config = dict(
    num_hidden_layers=10,
    hidden_size=192,
    num_attention_heads=3,
    num_key_value_heads=3,
    head_dim=96,
    intermediate_size=512,
    vocab_size=8192,
    hidden_act='geglu',
    norm='rmsnorm',
    norm_place='pre',
    norm_eps=1e-06,
    positions='rope',
    rope_theta=16600.0,
    rope_fraction=1.0,
    qk_norm=False,
    attn_scale=0.102,
    bias='none',
    tie_word_embeddings=True,
    parallel_block=True,
    init='uniform',
    init_std_qkv=0.0244,
    init_std_o=0.0,
    init_std_up=0.0244,
    init_std_down=0.0,
    optimizer='soap_variant',
    learning_rate=0.00441,
    lr_mult_qkv=0.7,
    lr_mult_o=1.65,
    beta1=0.95,
    beta2=0.95,
    lr_head=0.0108,
    max_grad_norm=1.0,
    warmup_steps=200,
    schedule='wsd',
    decay_fraction=0.849,
    decay_shape='linear',
    final_lr_fraction=0.0,
    batch_tokens=131072,
    max_seq_len=512,
    doc_mask=True,
    train_tokens=463400000,
    max_steps=3536,
    dataset='wikipedia_en',
)
Each number is 128 + 24 x the weight over the matrix's rms, rounded and kept within 0 to 255. Layers, rows and columns count from 0.

# layer 7 attention output, 192x288, rms 0.319, rows 45-66, columns 0-143
[[138 121 120  74 121 100 123 155 123 112 130 159 144 143 127 114 127 109 127 130 129 128 173 131  77  88 126 132 156 179 129 121 127  86 157 180 130 154 156 109 129 114 127 156 126 149 107 143 157 150 147 135 121 127 154 135 111 159 126 123 149  93 104 142 103 123 105 117 130 143 134 134 127 141 165 101  95 140 120 123 100 117 119 149 101 129 122 146 173 117 136 126 122 144 101 133 148 123 101 110 168 132 130  84 132 147 167  85 144 163  80 153 151 149  96 170 124 123 158  49 108 173 119  92 111 228 106 140 110  68 107 109 129 128 177 170  69 160 135 179  68 157 149 110]
 [101 158  96 130 107 111 109 150 118 123 124 113 138 145 116 166 117 114 136 118 146 168 150 151 135 125 161 114 131 142 100 147 140 109 136 108 146 135 161 127 135  88 134 154 143 130 146 125 126 134 159 112 130 134 162 136 113 125 168 131 134  74 139 121 147 133 144 128 112 108 122 115 161 139 138 140 119 109 118 118 159 138 137 146 121 112 135 136 127 136 134 111 162 106 112 135 117 133 130 153 124 157  93 146  86 145 120 106 153 132 102 110 116 135 104 140 117  84 142  86 140 140  89 150 116 138  93 119  65 119 132 162 119 127 157 120 128 143 121 146 125 137 126 146]
 [165 114 143 140 149  88 146 139 133 115 109 117 127 165 112  96 117 102  86 143 107 127 156 123 143 137 132 140 120 127 134 155 115 112 140 131 144 113 100 144 128 155 109 150 154 140 101 148  90 149 129 133 144 146 120 135 123 106 124 113 123 118 139 105 126  95 159 139 124 149 114 128 114 152  90 152 119 134  78 122 134 145 153  93 126 103 142  97 128 120 120 131 107 153 122 119 121  99 103 137 159 141 122 138  40 134 153 119  71 135 113 113  87 181 129 122 152 130 131 132 129 100 120 120 188 151 140  98 161 102  79 140 129 137  97 147 101 107 127  96 108 159 148 112]
 [118 153 120 150 128 131 113 110 109 142 140 152 138  96 143 102 136 138 110 116 120 157 150 136 120 126 121  94 127 105 105 106 139 111 125 107 129  98 151 101 125 125 154 169 129 115 155 175 123 143  93 156 141  82 125 149 127 134  96 124 110 129 109 137 121  99 180 120 115 171 104 151 111 138 130 139 146  95 113 156 111 136 146 134 162 117 136 137 124 145 156 125 115 123 135 119 132 144 184 101  76  77 146 108 203  88 173 131 130 103 129 118  90 135 122 122 165 194 159 104  96 158 107 144  65 116 116 138 171 137 166 105 192 106 165 109 158 110 127  95 156 185 118 123]
 [124 155 143 148 144 150 119  97 128 134  95 159 124 121 101 143 142 170  89 176 141  93 130 123  98 129 149 108 117 115 109 105 165 171  90 132 128  99  92 169 164 159 135 166 150 116 154 141 113 120 125 137 116 136 121 134 150  98 108 110 137 135 147 133 121 129 137 154 125 123 126 129 122 159 157 153 133 156 103 107 126 111 139 143 100 135 121 137 130  99 146 128 153 107  89 123 154 118 124 123  81 148  98 120 149 141 100 104 183  52 149 162  77  87 131 110  71 102 100 140 128 125 164 135  75 197  96 129 160  89 146 128 166 184 102 120 145 138  91 122  85 141  92 124]
 [130 112  69 110 131 127 174 151 137 149 164 113 166 133 126 109  75 131 118  85 159 109  94 118 117 144 123 131 105 137 110 127 128 138 121 140 143 108 125 107 151 135 150 126 115 130  94 102 115 121 119 112 142 110  75 143 126 143 121 149 179 152 147 159 109 111 141 124 109 126 101 117 140 135 118 136  98 141 178 129 149 118 103 104 109 114 131 105 146 104 139 101 124 122 109 109 111 197 130 172  74 120 123 122 181 113 113 149  92 117  99 101 176 152 135  83 112 133 121 106 140  86  95 149 163 101 133 115 101  96 133 108 124 179 151 117 101 113  98 177 148 106 151 157]
 [104 116 142 140 130 146 148 139 124 149 153 154 147 141  76 125 144 161 144 120 134 138 135 104 120  99 166 123 135 112 106 109 122 157 101 157 163 122 110  86 165  86 154  98 115  91 147 110 138 122 100 116 139 138 148 123 118 117 132 159 118 113 129 120 122 117 132 122 122 105 115 126 125 131 115 123 141 134 138 127 123 141 143 105  94 152  88 150 173  94 124  98 118 117 115 151  79  98 115 101 117 106 153 114 153 125 184  23 119 126 129 188 135 156 116  27 147 110 137 136 127  89 164 131 136 117 128 138 147 141 138  90 108  91 120 155 124 149 115 148 121  75  63 132]
 [158 121 151  98 136 101 126 157 135 100 131 124 136 132 110  95 148 127 114 118 115 106 124 126 117 120 139 142 160 110 139 118 133 125 152 146 117 171 124 119 117 159 162 133 143 112 133 119  89 150 103 112 146 106 107 129 121 132  98 164 101 109 148  96 139 122 122 143 114 109 156 149 118 109 154 142 127 127 101  89 141 102 112 100 130 152 169 121 144 145 162 151 142 133 124 128 173  79 112 100  82 171 133 101  57  61 129 117  84 160 167 109 141 105 126 208  56  79  81 145 142  95 107 100 123 106 151  69 147 114 100 131 148 170  94 111 107 123  63 180 122 112 182 157]
 [130 151 119  86 117 142 128 115 157 159 149 147 139 134 139 134 102 131 119 130 101 100 142 100 139 146 152 110 156 103 111  89 106 135 102 141 155 165 114 136 122 129 117 109 133 130 157 130 122 159 142 135 105 107 168 149 156 121 121 127 153 120 125 134 127 109 107 150 107 105 166 132 124 129 116  94 123  99 139 129 103 122 131 114 130 134 120 111 115 134 189 134 112 162 144 149  89  76 106 129 136 107  47 113 186 135 129 149  93 185 158 124 136 116 203  89 141 126 108 112 143 170  72 178 130 107 112  88  60 100 164 189 157 141 163 152 183 127  94 142 116 133 139  90]
 [145 136 107 151 131 159 122 141 140 108 119 119 124 130 106 123 101 155 114 107 117 105 144 110 127 100 146 100 107 106 130 112 175 150 105 172 148 149 127 122 118 101 147 132 136 174 111 146 121 123 132 134 152 107 184 135 147  82 104 123 117 112  99 156 158 163 125  98 133 126 126 111 130 151 143 167 164 107 114 118 150 112 122 115 163 124 126 114 117 148 106 114 122 112 125 146  50 137  41 157 123  74  88 140 106 126  98 134 139  92 112 181 113 140 127  59  98 119 165 135 172 102  60  59 154 196 149 120 118 121 101 119  93 118  91 124 156 107 158 153 155 132 123  75]
 [128 118 110  99 102 147 122 128 146 150 142 117 135 168 129 145 110 120 156 154 141  90 129 137 119 176 107 145 141 127 137 152 166 135 109 123 147 147 137 141 136 120 161 106  97 120 117 174 139 113 113 130 153 164 134 123 125 129 125 111 144 122 120 142 158 160 127 138 146 123 136 145 117 150 115 121 152 108 128 137 122 167 107 140 152 140 124 145 145 146 119 144  99 106 136 110 105 113 142 109 111 113 182 138 143 173 143 108 138 119 117  78  76  86 137 186 111 178 100 157 183 143 121  71 171  81 106 137 114  62 155 117 213 118 179  94  66 106 132 106 144 125 108 134]
 [198  99 120 165 137 111 124  95  93 152 134 128 129 114 118  90 103 116 140 169 142 108 106 160 123 144 137 129 162 111 143 161 123 136 150 126 103 116 132 128  94 146 108 153 126 143 129 130 129 136 157 106 133 124 119 109 107 141  83 126 155 128 153 127 131 112 152 126 137 138 111 164 124 124 165 139 121 123 122 139 138 136 130 135 151 155 132 105 159 130 145 106 129  92 102 160 117 103 171 138 117 167 148 107  74 123 146 145 175 114 202 198 105 106 142 111 146 102 127  87 138 121 140 159 193 149 202 147 156 118 178 103 152 107 193 127 196 107 138 133  90 165  96 151]
 [156 132 133 172 147 128 112 128 137 106 122  99 100 141 130  89 150 106 125 116 121 115 111 120 104 130 133 152 138  78 139  88 134 124 103 150 175  95 157 142 158  92 129 117  99 133 144 170 144 115 166 115 124 151 140 121 123 135 117 126 135 130 126 139 150  87 131 126 124 149 158 153 120 137 155 102 143 134 139 127 146  96 136 120 134 127 148 115 132 118 109 142 134 143 134 151 169 220  92 116 122 149  75 156 160 154 160 119 150 119 130  56 105 149 148 128 142  97 167 114 109 149 100 138 118 133 128 150 133 110 129 171 105 125 151 138 151 118 142 126  88  73  88 116]
 [135 136 100 133 159 125  92  62 103 148 132 103 133 111 132 139 145 121 163 112 134  99 112 116 137  87 131 141 113 139 112 102 154 119 172 135 126 146 125 140 130 123 136 116  98 101 116 115 146 145 101 158 117 123 116 104 149 158 123 130 120 117 100 136 146  99 111 113 123 136 124 110 116 154 128 126 117 138 121 146 128 138 120  93  97 148 124 126 142 139 139 118 137 138 111 106 137 109 129 173 174 101 149  77 117 143 125 173 181 110  56 162 186  86 121  97 105  27 156 129 114  61  78 150 147  70 138 122 138 188 172 138 142 186 147 144 106 152 157 153 117 118 121 155]
 [ 89 122 132 101 123 126 132 154 112 140 152 152 125 136 115 120 143 108 139 130 118 132 106 105 143 122 114 114 155 139 170 130 153 155 132  87 153 122 120 162  89 122 127 127 153 133 150 131 138 151 122 122  84 145 132 137 162 147 143 105 161 123 116 131 147 133 125 106 163 149  95 128 144 134 129 149 140 128  79 122 106 133 140 121 111 150 122 115 146 137 158 140 167 142 107 126 138 128 136 154 116 127 120 140  99 135 180 126 139 154 147 124  98 130 176 122 168 169 136 147  74 109  64 137 132  71  98 116 163 118  92 126  97 121 110 119 113 119 140 160 206 108 108 137]
 [134 106 122 144 103 137 124 134  91 160 119 160 124 124 114 129 148 148 116 114 146 145 144 102 147 118 143 143 137 132 137 115 121 146 145 141  99 147 136 142 161 121 131 112 119  83 135 113 153 137 130 140 139 120 144 141 152 135 146 113 110 118 118 108  97 151 151 140 102 109 132 132 121 170 154 131 120 133 131 143 156 130 127 162 123  69 133 110 121 159 113 130 107 140 127 120  89 107 132 174 161 194 108 145 196 120 108  76 134 162 159 149 162 149 116 139  98 161 103 138 132  89 162 140 148 141 161 159 106 130  94 119 119 108 116  66 105 171 179 138 106 136 143 119]
 [123 133 109 133 140 139 143 134 134 129 135 138 133 114 118 116 126 160 123 119 151 129 151 108 120 146 144 100 148 135 141 128 109  83 115 132 119 119 114 155 105 104 152 166 136  83 131 135 152 120 132 134 132 142 132 105 123 111 129 136 118 112 109 133 124 136 139 109 129 120 138 127 120 105 108 102 119 123 131 118 131 137 106 110 117 131  95 120 106 147 154 146 169 127 147 133 184 162 160 119 101 121 122 161 100 114 133 145 114 136 118  91 135 112 132  97 149 144  88 143  97 143 165  93  86 113 135 164 148 123 120 131 115 143 148  92 113 121 113 102 135 126  41 145]
 [147 115 160 142 136 142 100 114 149  98 140 137 136 144 127 128 101 136 147  79  87 127 126 160 126 123 119 160 132 164 145 106 119 148 138 114 133 129 101 128 134 123 107 102 134  98 117 127 140 155 118 152 120 100 121 120 144  71  90 132 138 139 143 145 102 179 151 112  86 129 124 122 139 157 116 127 116 139 126  99 112 136 107 128 130 130 114 109 125 151 129 114 129 123 100 153 108 142 104 136 136 154 110 143 137 156 138 149 123 149  93 126 113 145 157 142  85 165 139 106 160 155 173 161 114 102 116 119 142 170 106 112 153 139 119 162 101 151  74  56 148 132 100 148]
 [132 126 124 151 123 132 153 169 138 139 107 131 139 119 133 112 136 100 109 100  86 144 119 104 124 155 148 140 142  99 107 134  99 138 107 120 102 132 172 152 115 130 152 154 110 135  95 157 121  88 120 115 122 131 112 135 134 157 118  99 117 108 156 133 116 143 111 114 120 109 117 109 148 144 125 136 120 147 137 102 146 104 134 127 162 142 114 132 123 166 104 136 165 141 162 126 142 159 135 103 124 128 126 130 130 103 163  89 202  86  95 162 131 131  93  98 123 129 179 202  93 122 124  57 153 138  90 125  92  78  96 196 155 102 129 158 154  74 118 101 104 150 139 126]
 [142 130 123 109 145 120 112 119  72 107 128 178 102 186 131 100 120 159 122 163 103 151 113 119 149 140 118 110 137 152 121 115 129 118 124 146 195 163 134 139 142 140 112 119 115 118 135 129 128 131 152 126 128  99  98 106 116 137 177 139 133 134 124 126 147 114 123 116  97 117  68 120  74 126 101 134 150 150 122 119 121 126 125 158 132 104 151 149 131 146 141 111 133 108 135 143 107 149 127 173 114 126 120 128  68 116 154 136 166 156 116 140 173 155 151 133  91 119  71 156 125 113  99  97 123 145 124 127  93 133  77 152  95 123 139 112 166 150 142 120 117 194  97 114]
 [149 169 149 142 142 111 110 162 142 144 135 118 107 127 130 126 140  98 137 115 137 139 115 137 144 118 130 119 138 131 144 118 126  81 132 110 148  85 126 122 130 131 135 123 127 115 106 157 121 148 146 125 144  91 131 124 136 103 121 120 118 119 139 145 115  89 126 135 117 127 170  97 102 106 144 103 147 152 136 117 103 134 135 128 115 111 148 154 146 104 126  93 137 173 123 121 117 163 186 155  89 151 130 137 141 119 148 156 166 152  89 133 125 157 121 140 146 112  86  83 106  83 178 143 103 141  66 122  88 123 154 101 148 146  89 127  63 116 131 108 113 136 196 136]
 [123 117 128 141 126 141 117 155  96 117 169 134 132 130 168 107  94  92 167 169 135 128 142 121 151 144 125 160 105 136 104 120  99 116 125 143 127 140 118 135 106 136 121 116 133 140 105 109 117 127 109 132 159 122 119 163 129 103 129 122 146 131 119 133 136 109 126 123  96 136  91 114  86 116 116 111 118 128 104 156 155 111 115 135 132 141 142 101 114 114  98 145 115 124 141 142 183 147 174 189 158 128 135 130 109 119 118 137 196 134 102 121 127 138 180 138 140 100 133 119 179 141 158 147 153 159 164 166 165 169 169 110  99 134 114 149 118 154 125 167 198 117  97  99]]